Weights of a small GPT-style language model, trained from scratch on English Wikipedia: 14 layers.
Each number is 500 + 50 x the weight over its row's rms, rounded and kept within 0 to 999. Layers, rows and columns count from 0. Numbers have three digits each. The size before them is the row's rms in percent of the matrix's.

# layer 9 MLP gate, 192x64, rms 0.124, rows 0-191, columns 0-63
100:537471597531580490495459534503455442386540635517418425426484439447492517545513502501539505543441583511581418558465480509486467493570523497504546523502473472479402455445522575480477560560483489
104:558444588531508476493565492511465499497537497548455441472441379440408470513534531429556545512504483480504452533477586492455468638489538500554575522552506540476403381518541523515467502576468476
108:474480520487441532538507548566524518413538511533543486488504426429443387523563504495478504435389465511558434506555534480463516614601509405502447515459512451473525463529539525557517561515375485
106:641450459542506532394448436444519459435512502451522492468517359476456541551532542466491537583476516466548449538505523422525489536598544487477499474479546489505574471522525596442525500562430511
101:468429456485524535504418477577504498476446551456445422413493523503533511552479505545489554516469495518503423513545477553572458523443505560427513492411461506627600508468535508571621504412484558
109:564462530399472551487510423467526509455500604435422471524480401577505510435430562508583528500535446624482503539494564460495469543477490476528507492534442532592441482503515592459501456447439543
108:615454518567467491561470532481473446485468562513502463462491433469502454573507511466533474486452480533538504580502507492493388486586578461405484486444565539448510413530573508586628544465550527
093:489426580538552502478407552525486406421464586508461530510531499468534567478448448484510578440481527491486454524509514530439462518619486481454490516485578480497412347518535544570552475490534455
099:489559503499469551526541468588543585503598489583574507514511475528484469426506573515548543492478462541497495534531473471419434557447474440424532375449449536526553519480447497536489402484371494
081:496533445477472496504467588451565546552343576528545480568472519558526452479465513456482483556537440575493455464511557526547536525390468513494445469590519484528397512551391523453488487541470462
100:563502559430549478532503456470437480460527483602423527513528472562552465478555480500512469422534529485606493548540549439430471473433566486486567464413551508627478472559499514509552407414527515
095:540502495441620544478506492534530490489483500419582507432526466590548459494429584606471509441572435488555507454517458452444529602436523477497499500449579503420501520460516542599442438520515490
106:513453560503533528362532492599434535417546430438460415507496437463443543496548609520467542405440523485587560508495497493433505582472597489525457510519460533495515482508471492429494501540488545
105:548504484506503463429553412518495456504561534588571541553528549581460501566498432581514442542477409458519464497554460438471449504410546473435504505423615522527515570484464570451496472449445560
099:427489477476571546406593329550503516544506483464541462535630523536501427579465530572499511492560541485506499513521481523609501495415432485461458541471503548483470510511483455516495501518435560
104:466538468414526472505502421575508500510560529497446532527531530533432583528461447530526452456570491486590512482506569389454553515469620520485563436450469459645502513516538487500424524457450543
101:517498469520536479479528469450568563417443447491477578405528486530470569421464556512476574499571476531495452395497504482506512593539458566462560456535587548484437492474611459566524417527544455
090:463508467506474506499469551483466508469557455460537513531527465392434454408475504415567565570491520478564527520485484462515520513583420505604414486502548425378468507486502525403550614496508524
092:446481507534564595443516498525522421556585616503537443490634479446548494456489618425499467512484442517591497480404593431520467543493462465523487460520490506525466444476541510517487530478548531
112:498513529459497523516537528476575481481507531465545402519536472504480552480406462448471549516523480473582528431342511511494383526544544527394573401440520423505483452511608489522487524490506531
097:455463360469479465490544472594468554492446559524454458473561472554477577514426554548434511527455476500478508455521537448559505413500573474466580483383509494579506526485546553516528451538511606
108:514515449460543517509522535506533506375450610521548478388440515496447531482420474467562500462474534542570472521474573548572512488549473475446448517474638474447483471497541555635520461524514512
090:425526576468433551493423474520567539403547435524517509468461472471534534469349606464549551534511508487468388569498516538465484501562467437513424485547548486533513449526518542451567498548559504
085:499469435510501476499540478550441574451568439457516476530589549476472495494471458586464533574486504459467462402520475525525499567520628559531506433308510515556454516503505533501480462477514562
096:559484479427418480452511457625473506503441523561546526368535502499514583543495561524504598555519459434424504475495488475472479528490531413484537496410468488508549575464614530497528443456543470
119:562465487405495518449555429433510479537488512551468502495481308557454533527538520510523481409473552469545540484569538487443574540496550498465597493443519476524511512571534515465529464431401536
092:478479583546488473440451411412477536508524479580544458496507373523526562505471515489492440423519465488615523552529535483551470522469672508524461455502473563456532528532492524495476466433468577
086:572553441526535619516617566485484499486558556557487466465469462506490465403501509456487463459472465574472520542479567495540499538532456435495498504565469587502432384524367533526532531554487462
103:504514448484560588486524401451445393460462619482471518457589530562516494449450584524493465446455479484426492516565562484513501535524452483510587477484530577593451418560576497527465516464482494
092:563522499528440422553432482479448443529495535472435482530499485451469529572546448595503500504392443433467503510425452429589508540472572499483441524418539519546575552571532495432502591568484550
089:557572520543511529479509490459472525516505602499526505454542427472360476499544499477518502519528432554440472467559492489462529417595595451473533522454542398496507537538565507530533559414402582
092:495483539480536574534429445471603512545597529523515485491561465576525601430464596481534478516608458512501464488467546477461528525456470490506580463540494495530431579528434469494430407400453510
099:445503492385495493545460494548416448465557523543447478479502441501442585531470560492453580566412411522626437450478528506526508548516643489512469522479540486498488459499499497552549523535407509
098:512511501429522553485553415577467528505509529489601521482512504538500529489444584497510492460495451552553397496569481307490471490534535402445576492413566482533454538525535463499477447505511516
096:510479437543500498510479551467548537590416514476517503405527536421465524528472579482496524556433494531500479483394564532478423501492516528600411410441547406420498445540538505515466475611492470
097:531480495575478472499571491472490554482408560481480427498554536556542508508453524466450316443590472510482515488446493498594579469470516560517498394559476512544464420540484427487520520555529476
101:601419516545454544407574441421561450460442516488550444546460425478473508490463536518491500488441405465513583492491553502484535578496464490470485518499555479538471482499422551513489564523573650
101:514454407496461532448564433567478565467474513522493395538591496479477527432487567522563527542510378509405491517502540443494569530498524448501502432491479453502521581499490561457614452596537521
102:501501441561463525500506432484448467473458569511423543414641437457385478552444613515483517569493497576515538488500524470493459550547523488461529501543526500562568420546547535508433478460446430
077:546489451445462491477473496625405592524532486615494511617487584557504477573493461477496498524442421481448485522435446454523526494448523437448496492559503496443570587573447479467528528556498523
103:458473538506573523382515524458473436485514550500578552480478453433535541466508505471440567507485526579589496487446497437475470524515602492460550508415515424459561385518629540547482551479524481
078:503503418564555462403503456486476546521502408551589525485418485410519500577456529492410517490488620442519459525439449431530511517561529533552564469550500450510578591466489485491456466434547518
088:546503470504583441515532497454465462539526528477481523597536401583485548501539537482445529410423587409510474567445466425543597527468631550478543533436435517463484516517472516500539502462484444
106:563469454493492541413486494519461614530524525479531489324531450553484494515455481464471594526440481512524547446487501505503433475582499453540426525527613538464537389522506454580502502474542510
108:544535483542524564492523403494503525563515495488452353577554417543485547436473545444487535486516529508549502517473479363613504489524472449522537508485452532613473455578470477485474507520427563
092:429403527588487514487469553500593492446486420467543483436484430465533476556519456420521489475535511582447486587465549592441447485560444518506485453582482481440445413535511472548517552561558558
110:596486565445446584519478539567497410538476539470510472428475511449531444521441479432569564529503590568508453536408512437430477531497480432429561510474516441485480498517622541491529537409513512
101:499514552441528541452512410484492492466526512565444497466453473534523458517551536535544536456519563464501472545607481472475523492430480502508416413396527528556413573519517524525618498347535539
093:557512418466469527470554410502518568525513520524489481514507539562493467433496560499511523390497498511501458506503516478354613586400503542543523478521439434508492483510407599558592488462498519
090:493466476433470448539510444519480598577554426461478552558521408544457519555521530447542569533364539537440492596535522471461471525571443460552445489555576423439486495521410500460505509519497493
089:533529470414475493559521542520535499442524512454487595469564490594534440504423571503430516554459450499502475463486523447426489575504575485457550519505414421606536529496475468589507476520415611
100:528513446510536479433470466542476492471503459513513448433507440474582523533554486523457471533426476512549435446436617498511426490525498447545437431556564489518496387522643609529498540532500570
100:540427586527406501469558492547484409404411515594501516507477509470452524548501443475516528485445556515600476487490533497504427417431564544402474497393509454548562479571502543530533520499536495
108:436479478544445538462472536519532462531525445525470588489543511429491485516421562469560608499459558505481481434461609577453401556575478511446441473492482459462422435542553611533538535543510493
104:545370487503516532458477596498490507435497500434483433427587447481451500506510487469525525470414454580461536459454516484449346551553570473535456471470563452547507467520568515524540503488479598
117:498379530462409475498537496480463506462467558469498594416488519527494596532508510506469604428505532565522432511462557447494496517532522556467551518488530407526495440489602522510650483437489488
095:536475472429434440596504459504501480474495486518526522525504447619428521466394524507389451558517471487571483510503483551586588542525509524453471591409596529496524459525479472471560447441509565
095:537525423551537452556460528485406520529519498454432534456602516435482529563570472452465597514525389509465380562495532537512474463551456535525499511429574511460475407530541482578529494514491575
104:617434487477357473490464536436575485479427565497489470480443452420488484499391503477532528511551512497536491541404496519480547537486522539444503515560487375521522529533589542495584500476442535
099:549384551466513520541518442533590434565567510522460458498461500504486469470487478548515496529655481500493411531469505454530518466549447497382589463496576466452481492502532502489454481454480631
084:495611473468591448501534564533508507531464488562463565526508494542526458585551460497457587477426448458433417604462449401507443529439510496515529551456517456532532578458424494584463500556510527
093:452451531559414514474463564504509530480464505486558466415470569507428424489508539449516589529489627484500537442494501514541440533500493453522436509505450583481659485557459425465503472445570542
100:421462568513430528471522426533455521472594592399459437494499444469481509441522563544498555486513519474475544484601511554509537572592414462423498526466536455428499518513510527566557586502426486
105:588484445480502531471407560585514483407493492466520311419481468429527592511583503489521539479557519560441499442489496498480456505510562521485467493502540452548526441548542508523552579513454492
116:532492488482544517416527509391496516423463523490508551467550308460557542443520508521457486522481501480519515473470555489368518537582465546444521534524545459547482482529598477504594505490443538
099:451467465439536465518515505427360490429506565484473564374559454439453530461578502477462497535533507478557482509550489559499524542491572574474479535499538424508552450508606475525525429456497600
108:521499536454445520438568421447613468498436627437450597464503508498413527519445476549509538484473525533449495504475552517448497549545543528416501488473590509483556461502520525597530395453477548
102:510452584500522446478413526472503482498510496433427490408434558465440533558470574573620485558532515597511475466440520518430424525570499474463520463471514457496536425518623546517570491547504514
104:458508565422552446473420543446496451431456498519528461438487466453502538492522467526552494497465491513503526489488497556471369472533555472427407503491585509469565425557512635570561553586540532
091:474467539425467516542504495553438449502439485462572503419580508606474561537486524606497535411497528460528494445489462408508495472407626539493550481510557428588539440458504521490478471431517526
098:479437535481465463537504490493471482513574529608412561480530559571443486501497450550440592490464523450492540472503473537422570467467637520422517486360436534564446489543527475474534441500483484
092:532485441569548520537404539536490474490452551505555339425524454434550586517529498466527488458473442545561541432504501552522484562495496444485432540451538523444476469585556490480563460601443509
101:549466534482429518472523451446487520476493482481495526495466507561452570496404500576472518514494443444490530476521484502466564499457597510400541479501548457570458513494488635673577498546424460
091:419434479546497550502473563419483579505495487534518517388497475422527503470448472470484450555477526543480466475412508531446517523628505496534460576512511497417548404514518499605563581588464474
096:603468547392508488490443519452512455563515534447485478395523460479433560483413586468510475525500541581535539415530515472508564501441466549471569537429465420478547522532570493491528446407432525
096:502449447470477611432561420521596429479561489504515506549580497532459517505415489485515444533569464581483444457461559511527469449427475436566445432525538520497466451510427469525421506572549583
096:513504428425537465549559516515505411511491537395473523523584501497448472483556482517473520506452430490464520522549469485499454538527556588362501499474583337488454473547482585528523493523535571
097:600527527466555525454468523453524573470520552559481446520544500479493405565548544450523489465514410512468433542423480513474411549499498485477460428537494470492418528549555450501653511574511406
105:444470476509557488472438479574452480433505498423463528495552496464467494538551525470476614462476479480482454533518544484592482496599537447397483478444595580501528436563648516575492467531519465
086:559445497557532518430540543538505475576526547514525480550579535574466418492509444421469469521472515434573425570470549522511631501527484496524420491458406505389488467545494541485397496547543486
101:586462429481525495516487487559375500482356451527515477404448493492464538568506483520521525477447477549545492483516522464493524517551578440534385387466519525558505544523521495590571507579489487
110:404470425423529472484543377590516538517483518395495528559532517582482508455489467632471530493439453460450491505478489443489537600497500596516507523469512529596474532546520460545525465524481573
099:547518442478485520429504546421454442460388539367546544442502429491556569510531599496588478458543494536532551513496473545431542489516519448500411433504525504589492460533549535464501539454508414
101:509484489530567458584531452536463530551450533498500421476517389532484491528578472464525470450422506426523457544574553475476493563504529410507455529412486534475613392560540503546624496498482481
093:495502482429530416455443445508490585538529627466404548401474524574482439530565528449506515544549502499511523523417537515426494524468578577450520447470510435575427533525566468492467460441538474
096:468477523534410540510387454563454418506454510476571433397575495499524546483505526538483517429491452440604476408507517380579472520481567538486464491502543562535534505526517535537517398520515475
109:532528492460529515502551564515378441402440475494538476400588472430488503491493472488510499464493467488606462417535530507454457491613523408492441499491542505561526477525484605559537572470573473
110:622506499528476500519568472507515507480513561482490421551537469458511453495579490473477396479384427564519549424523569481540488461515520415502482438384601496512498451531544592502475576515528537
102:480516458516579466449454557468449473483552557413555513389480425500498598500581540467509507510528448510565462485523581558494550528493545476506377489425488492442494364502590529532559476509489483
095:548419538474496542479499489509479438511446512469432492447500501423498552526532525434528494460432518579497453426472515511498604529568523521496476538485600486470432422500598617523610523494440607
098:557432428485431510481480546584460514422475609458453486521548457454471556459466549517491504510446600530497556465468529468381546523551495615488498383539484439524462486502552466563517564539480462
096:529461526420549463422568406485469573561532568484497548496480441532463506548381498587497509532430394470611518456454495463441516532543525516485538432416537464516432529551488543529499519565556500
098:507454401493592538538512455489419396508485546484541503495530509450497474513490525494528490557478464574484350523518552522552436553579533474490501542361576624458494456483508474518453508514467523
101:539533473475529487411455404478459495423519544472465563509549488492473591517565602513605489515505530584456500520524523557403444525584529460446516468440588533552435498487534548539460437514423442
108:527489491550495547433533551527496405454474489495531450482544535460514527462418457564529528560442524536487535378506556522501427501604515524520368529500506545533509367483591574485565490464466455
111:522518570414478498436463366546514575499459544481527374448528449493488508455436556553506577467453485506606485479530471506508501541441590540493528453437606571522502494579514482506565478457504528
100:522488551467510484491587408566554463552540493425479473535536495619424503474512579549588548511506465511449424516501530417475506506521410448536473519434496526504472429550382583461508486518573561
091:440420571441473531511462570482470425462448435517468482504481424487556528372520597450503456537579527516564512543443524539560537465468521445467492468575509473462602479487523430471533572454594510
103:529432509518487538538542476524512429474595523458433410528535471497368484503495486467487521584431549517545480464486445467499440468436586551427503495375469478605460523531529527552512534453470596
103:541476503442517579498528493477520412463468507549541425521619479538433455555483524548495450565548420553502485450498467502421438444460525386503506448400554555491517532616475501511556458459540564
110:507439407478478559415459401470548541522537543599485562486477499432442609520445597513552490502586494493512475416525479492499455564432524528479550459449539497497579519523466463435569449477483580
095:512524448562615545521565531546444498545549377567550505542586515495471459545523453488509494484408505389460433562466525514411494522525420469468535539454519502504442389466491519538578464532481499
104:467475421571541556496525556554574502449542527505606547459510420446447448434393574528549415523538461454560473502495471498563489547482494536516554483522441456543536518472513468580540567420400517
092:517467513587517516552532554489513419411544497464544517531493445448531499490610552441546404479488479468501506463500496494447508571534507422555452511450464441420519450505512495601466658535427547
104:519493467556488515424553426464545547493538493544607502540507474603498604502466417545616438452449447461431424474588551546478485516553525481543496471470572569457421523464515499493469482500447438
102:408459431460515472438485432602437485534538493456476593449495533489433472471534532621545595522572437508503540546391519523439476543513529515479514514522501548599507469427527562543546437500497545
113:524511546485505512487462511520366520435454532526440497371498441446542483485536512513608553507424470476498479501463459508559404588514453454516578482502432542504532407534572518546606508558465485
104:547506478439491521506437411509460537557488485510553497477573535531462438571433499467526548538534397513526560532566452383490508487429576462470655487507553451501525442515483557518556463472477592
094:500407466634487477525539433483494561539434509462567451591537383608495470539485513516471487517468455527446456467495511444556484586493480401532526518475484516571507514576526503508481481522388567
114:472446525477459508431418477490512542430455510525553479469496517520514617476516546497472470511479580628529437510440522429411501549504548478506540572482568415626482412538564550500466442458488522
108:479494477507532499430496482489496530478482514480485469517530420494436491501492518427525546444467565484564509609595596578592489508520485527473381524467473498436463438494503497543696460481518480
096:527404562552518492487484528483521428492470519461488533543415369497468498557467523462501513554503591519523481488500581566497490511576488471483496533582540387440426450503555507467470564612395471
090:517493472444545461488462531550588504609559522548580496562440519513415473386485431469506409524578502530542530491492541527453510570518543423516511437478565487488432466445578528417450517494594491
115:500449460462510514482393442554548539449464531470506416463493425459352513545406513508463470524544411537520520496482531510533419464510593529485542502510543483571552486575615547556506524474536558
095:598444488421528547460458503469507434517458569556512474405493544514516600448490515457537507454606559510526543458401508492393494595469430440438534491558514455571472502485524502499453502595511529
099:506544479518535454507432554464394478500513527492571525415524457462470502539520499488447570488493517451456511542518622532565514472532477427500386564354504504442463466552575553603541536508488476
104:539451482403515490503493452456484527526510555534398428443618460554389578526521506624553520576529451529520489533473492462530452471521523492490585463460493466576506455601557481523547431507468497
105:457368500524447506525519546520531522542500505562489478423433357483438478425537593449550589518504541557527493570471504467469471511528468483548542472573479440576569500550583497562459500522432505
100:512509532543455512477461542539520380523557545504571497451428499492383543517482539500496517477462559481500474470424480482515491593571487476488343593530525492568512480478563488521534611446413486
116:515498485455572465419510412503445477461435521471532461391473478497498524474550571489630593481427496553565444507507517469431508523500514491525549533463590429536528397551548461566517519426430487
105:493451489557506541522451511511502384460462568530434414469472456412584615523547458471545475538395517545488470532507485480450496543590500449519491587504585402537552499526587506523555484490464521
097:500499405477570537456488506540411523489528473457578486451480545508409499523533490575537449566454538502518459461467552427476385629595443463512522525555502405496492494494500510583570503579532493
094:404440430594508474470432541481508513484598394495515512499503490524447536469576520532468472506442557527569482450482595536479530468579550477531490594432473573459445446474553506512612550546457485
097:494463571469448528521443517547421507404484527469522518373530527415486476493506605511533444452496456480473543443473447507427490561500566600461527462494482385561560508481596535525528523423493546
098:531530520482576529573470452557484565472495525481431394465524535535454474503544500530449512563389443435548466553557514470483534505571547541490487494328476471487479563470558481466490477466510627
099:449448497533424578477530574560493546461586504491502472421521467416502547366558502490519537521460486546455430484524557477459453580596448518544500405501487498518486452512623446472454525506471565
095:516505429516541533469508406466493540456524457420512521453555506563428476560435516542492459540524457465587533412450500463369482544573515556566404511621551513515486561477480565445450516502464513
108:478532535513479558518423485547445549414487588502453490482518512441461521445488670447580518575443477443477562466479593486542467494476571519511529472529557449466474519485521488579499588416438535
100:563542535504522509547501455449470470384491527514464502453456402417431504497443545509482535428461532554481395495495581517565521459584557396457397526523581515510522510561518580458530513481440476
098:555500507428575515440539426573545446553475487536449506413498514484463453591369500559596560509496487538458467560510451532420475553476502536463512497455593540501445530489593445525494407507519544
096:476510544563444446509491484479451637406429521432481490381444466551536504548502477604434488538448496492591425515488476514491510543458516415513497466516605544477539433572544456455520488544504483
103:509470515466447513411400442510481497530508538516552505441550512517503536501337481466505499515517562561509510520440563474453519538440573559492468450463570406533540554452614517554518442418563460
124:466502562523521543534492475521410514391444558575503451488569372511497493443524495503579488465441530487537512511520663475489378554496462466478463519528501537502484424491510577464541582509463497
104:514510533507477557487479507439495474507611498513461476575501469491539453457513571466530417432459464537544518474544501496517466543493492453401445465516575505539415416517455567469472640570608593
110:585489474478458468574554488593498590418517488592518529576525539564447473492480472517506481437427450463489434488550519429507551581481506401497371442456490440482532488480468539478594498536458542
106:531515515434455520469453364491506593429517544492523473403478429493479637567500586516547460466460444558471486541534477504539485463519540506441540365469475564571532493501496501489524477479477579
105:456512438519508504514537469546475600507515601511546504453513393516441646528501507443523505393408485533510545436411474530499465527538553536495458463502424427601514464493525468488500536475443572
098:494518562519429514573539493502490467528522500477451555418470462425513544491497488465462503560470547552516395404484503538565428451417564538540458525433570459521606438549488611490551483526546589
105:543521407501579591458504512510445489457490566551469513501495415446431491465537527490520453516569517548501488489439610540503483506514510405395427526521582457522480395511510564586434579550488484
101:451472577468484517413459424455457555448587487504420556419458533473502575477479603515445519438583536493579535503476530475510540514502488527452505447574621513521479532499515453530544475404517597
094:548538380541598416522554455536474460519564439536506532537451446559469511531501491606495481495470451434527493466562466488484525585544475454451471437408472538574493517512527527513561396602475539
096:518492433383489513544519450504534498482522469618482564553534507592461516497399534596528393530521472501467470482373494390461535450428533489590517440476486455527472510524468501500517519515441538
103:548442570422577444496427467502514413428480585535451542482466503495518574479559526567504535515516493527582544480509393533458498450490469426478590425530482400573458479542560504495602465497501523
098:510480518505535534523505375505518544515469541453521467463540502578470594470499486613467505378503440475497366476485510494492590556385574516470568487423527500543553536541486479478471421515470511
097:545504538453423510601497483585511439499443591527445485451478564497434551472521464534508451467412485489481532529455480533437551519410535611422555431436466439556455533522534459578515486459488582
106:499494528376444530493481476513523448483484614611511526495528416501387520558471545599470474534453496481481505495494442470500482558511566536502616454421494476561561530488450463532507438481416572
106:543513524518495513410543431465466473448516554542488482489522474447456513493537538478532557457475530574465379475515596525548399534602505455517406522550532537499451448527586541473566596586437479
098:531541506511553518505531417463530433545553505471417483483556508548469511530476479441475462551566495504484373470575580493567507408473519545424428476465591570435496490546475496423451515524408596
107:481505487495542576459413547456579524456490508398457495417496485432537522491439513443464458541516487652501547512418479503455422478502476454509511487492550488537532488600571508615513534436565562
088:513438477521541558493527528441487550489563492527563482568502402475541490499467576433503475535408476507465531477494725543519451515539423534523461491487495478507426431551460524428446535511515504
099:539463543428503454515560440523531476497560518544563408546485506478397530553480556530596455462545519476469506509543527485564529471520539373455434405469513405533514615454489527460503486431564542
111:441477516503558481431446512426516426451471467487463460387544481491538540569523490450509508523455535473504448430448531488504455552483473453581535532389630454500569515550562518618556495467479571
106:458473537532545497462421504514421504492519492457496486382454452498388526494551541476457532517402529530593450510516610549493435558593550498527507480425556482505458395515585593511519497515523477
089:429557557529527537500504560502481485450581535448534487481531387471532486523554516468585437412540542469458463505534536483561505568571510430490427454542525498364550423498522473410530520589512447
090:492498492515449579555447498590431571482468465475466450494500490422534498447442650470562497536514479530474486488581581470462519499518461440441521432565492530566560411528479566512593408491462491
100:545467465521590581517595465527463619478515444502442467530516498567439493525480540463516537432448426423491511548435578541447497650444478432576503516524452488497452475495441516488489462560506549
102:478455552524427518544521551510506472487510598592487517450509449388485457432547493450520514434506507581446452529466478523427478591530514436520524421512407398548540507513548459485582606492483549
110:488444457502423482522491320541521537524497493499483485513546444541458451564545584603601469501435432516468509566512474526449519452526563459414507423440544512579503465504465538525512512531446558
095:545446529414598551554446526386471428504526526511477389544553466509431482474547571413514497453537461556472461513567539538530505527569569472453434473509522576463547458490469422459502499521504598
102:487493525516506543495491507480441468525405500572445440461567512571502471476589491480563461504387563491522484536502555508444405589571475409447592492468466409519442403517497480516555562534444532
089:482435457532452539515428391473554469552562529542391485559494565540503492439410502486564433504597531462551451490484551453542561438557427552479480497489529503455431616500444491543561511502542513
101:540448449546537410464519397532435586478551553503568490443517549517486552451471558524563510486520507476475457514548493494446465438472387458566459538524590619515454451439434461487509568574478472
092:559503477484495537443558469616525497540533417454625466498484506537421491542462479581546454491433417438414555446519505428494480464493473511503565573486532436514523523518494529458528520650475536
114:472477545537510501441518546575475438399500427439479465423539484454441469485513512484548540459531525563510430471534611506543489560636435446496500503460607517539510396551574513539513497428500480
104:511404586456489500461623392537463541544467536487525484506445437561469545493467489501544540512508394568480469432494482511532570459449482564474517460441496525579410519514511637483495464510515569
102:480454577477417513461545516445442399450471552536510512455559502537524413457570526492524487584490560579464521509542422482493474494489566429478551460526545505471517445518626552507576504428383511
103:506461535447483512459418469565456569355439550489594472388538479488464532556448507588588480524537456489499421488454521513478521515467565482456518552512507459488495488559586532409591486475458496
099:540507568481478481475539431576568419474455574390568484421462552552514467522496513595496507401512439523532482436493515429545547542442541516515547489408467416550527590497512467565498486458441539
088:521525487571471480502507451451550488556505451490521447548484515611527438445386462372492457530558538488516496470450527476561478494402475521572586517542481527513464552548474543417540606477439577
098:550502493501485499503549503568542496519504463458532402504620489447437583476468473510465583500499425428418484379513494550539525462483579502407549405423499524550608445519524493501485469476462545
101:513552488435504489455494413427394461522563597532487567452588451537498492601438549529473561457422483442529494454525475482563398566537579528487527428408528508491532524468569507477511473460480517
097:471462424488526515528535425518487571448543544472533559447559514568498506576549531502456570533393446531538519408507540477456455537517577451405561465402485522494440473515547544510482396546448585
098:537497466521476494410578503566440481428452479438522506455474469531530527473460528442580555489507503554489518538408579513456477398529504539542459506544587504535415495545435560622559536526389480
103:546526505521473529484539346594469451439492492443499497526555546636471517482509490576495514531485413482485438422554508406513487492464598488456546406395546504524556531519478545477508518497504535
091:530455546409495516500512588531547445467475494522388579373517493491485462545570506474503554558461528578492499461412525522463466446579623504456530474443568405508463453481460534488541526456490541
098:479473452575453601455483512517478554475589500446502335495569481432476487488457573459440423508475507557535542462501484477580482506533569512518505504496451556498512405565508430404485595508489499
098:582465482529465545463577423534466514475519495511451428560526487496413563492439537397465440410511459522507531543527546450534552524430501585471532412469511408563453574563521541451465457528444572
094:489521500468451470544552498475537495448423530469497521401563535455461484560525443527469485500483520625513494442531538503483487502561525529389559449417605479600493498518622522587509494396491525
086:447441465487553576465393483527552504508496481526480556487536486513492489526485522438504474432450540457513576470474553457508420567480502490547600536579531413447585411553449440483509617591550525
098:466470551486512471455465550562440519414537569505610556458500516478497548425522534503557482452428557452543442575519512538482393420580464496451453508483559465487456451473640578489448495478485522
100:524491565510485598451400531507543484395517468558558507451458488376449503545440531529532485550486555526490445540475467472469537540487566481439417472525540357476536476598565479558530493470493536
106:543458466499475481532462569473520444399471438449478462392468515373513577493559498512498527467538508611494406444507544522546502477561578497446465479463517507524540428558534543599565522498522582
098:527473517462406563428469509508504461468381526442541570451466473431457529623474520570588473524432497448555488587490584504540481459556542491495536491454469453396579496514504524508503580489460458
095:523510595438580463507496464458524575437505451470512543412502443572497546531491549558564416548556452487430500419504517406508462479491583525524545381528484511556480550477512568513571534442430455
098:490489460499567476526528460542543559426458585426492484393521398537527549612552527507580522452447413541493481515432408508511490527475547422520533578457585511463485421529550506487461506463441474
110:535427481427493467496475376493477505463468450480490448401580463525512573566505461569524449546490377544555459514534582450485504548576547487536490527577618563507529485511485493453468474476432553
086:448461374560458530464539603555460455436537408463520561443435506427447555467526446495493528549507547446398504545510557500490425522603450523568416539518480509483480454491510528538483513556507561
100:496583483479497533509433466514511433435647524506533534500518518432436511505523497609493432424502463523527467425545435487511518434493544571433522499420527464527493520501565511639538544433452558
103:554509578455482575513469500428495537500475532522610461485516457511390570361426523456507448520557476569510528530457541472484492491400529541542567429430494482584509496510517501435454440421477537
108:492522577441488502480446389419543563417504428566508561440507433481516494554439508517560504571520456571575430540499535486507492522511551552357507547503531436554494535531482482498467449479531609
102:508497535580472583481407481642527509397515499488514444463437458518543451518525490480473417505563503559508497418467544483476485507505509543559492481513508583552436454505583593541490383423511459
089:524431452583450549557543499406569484477447485578511408560460454396440475486487577483505388464540535516508523554497496559523546489473450493508574543483511458540458463560457474506554575463471615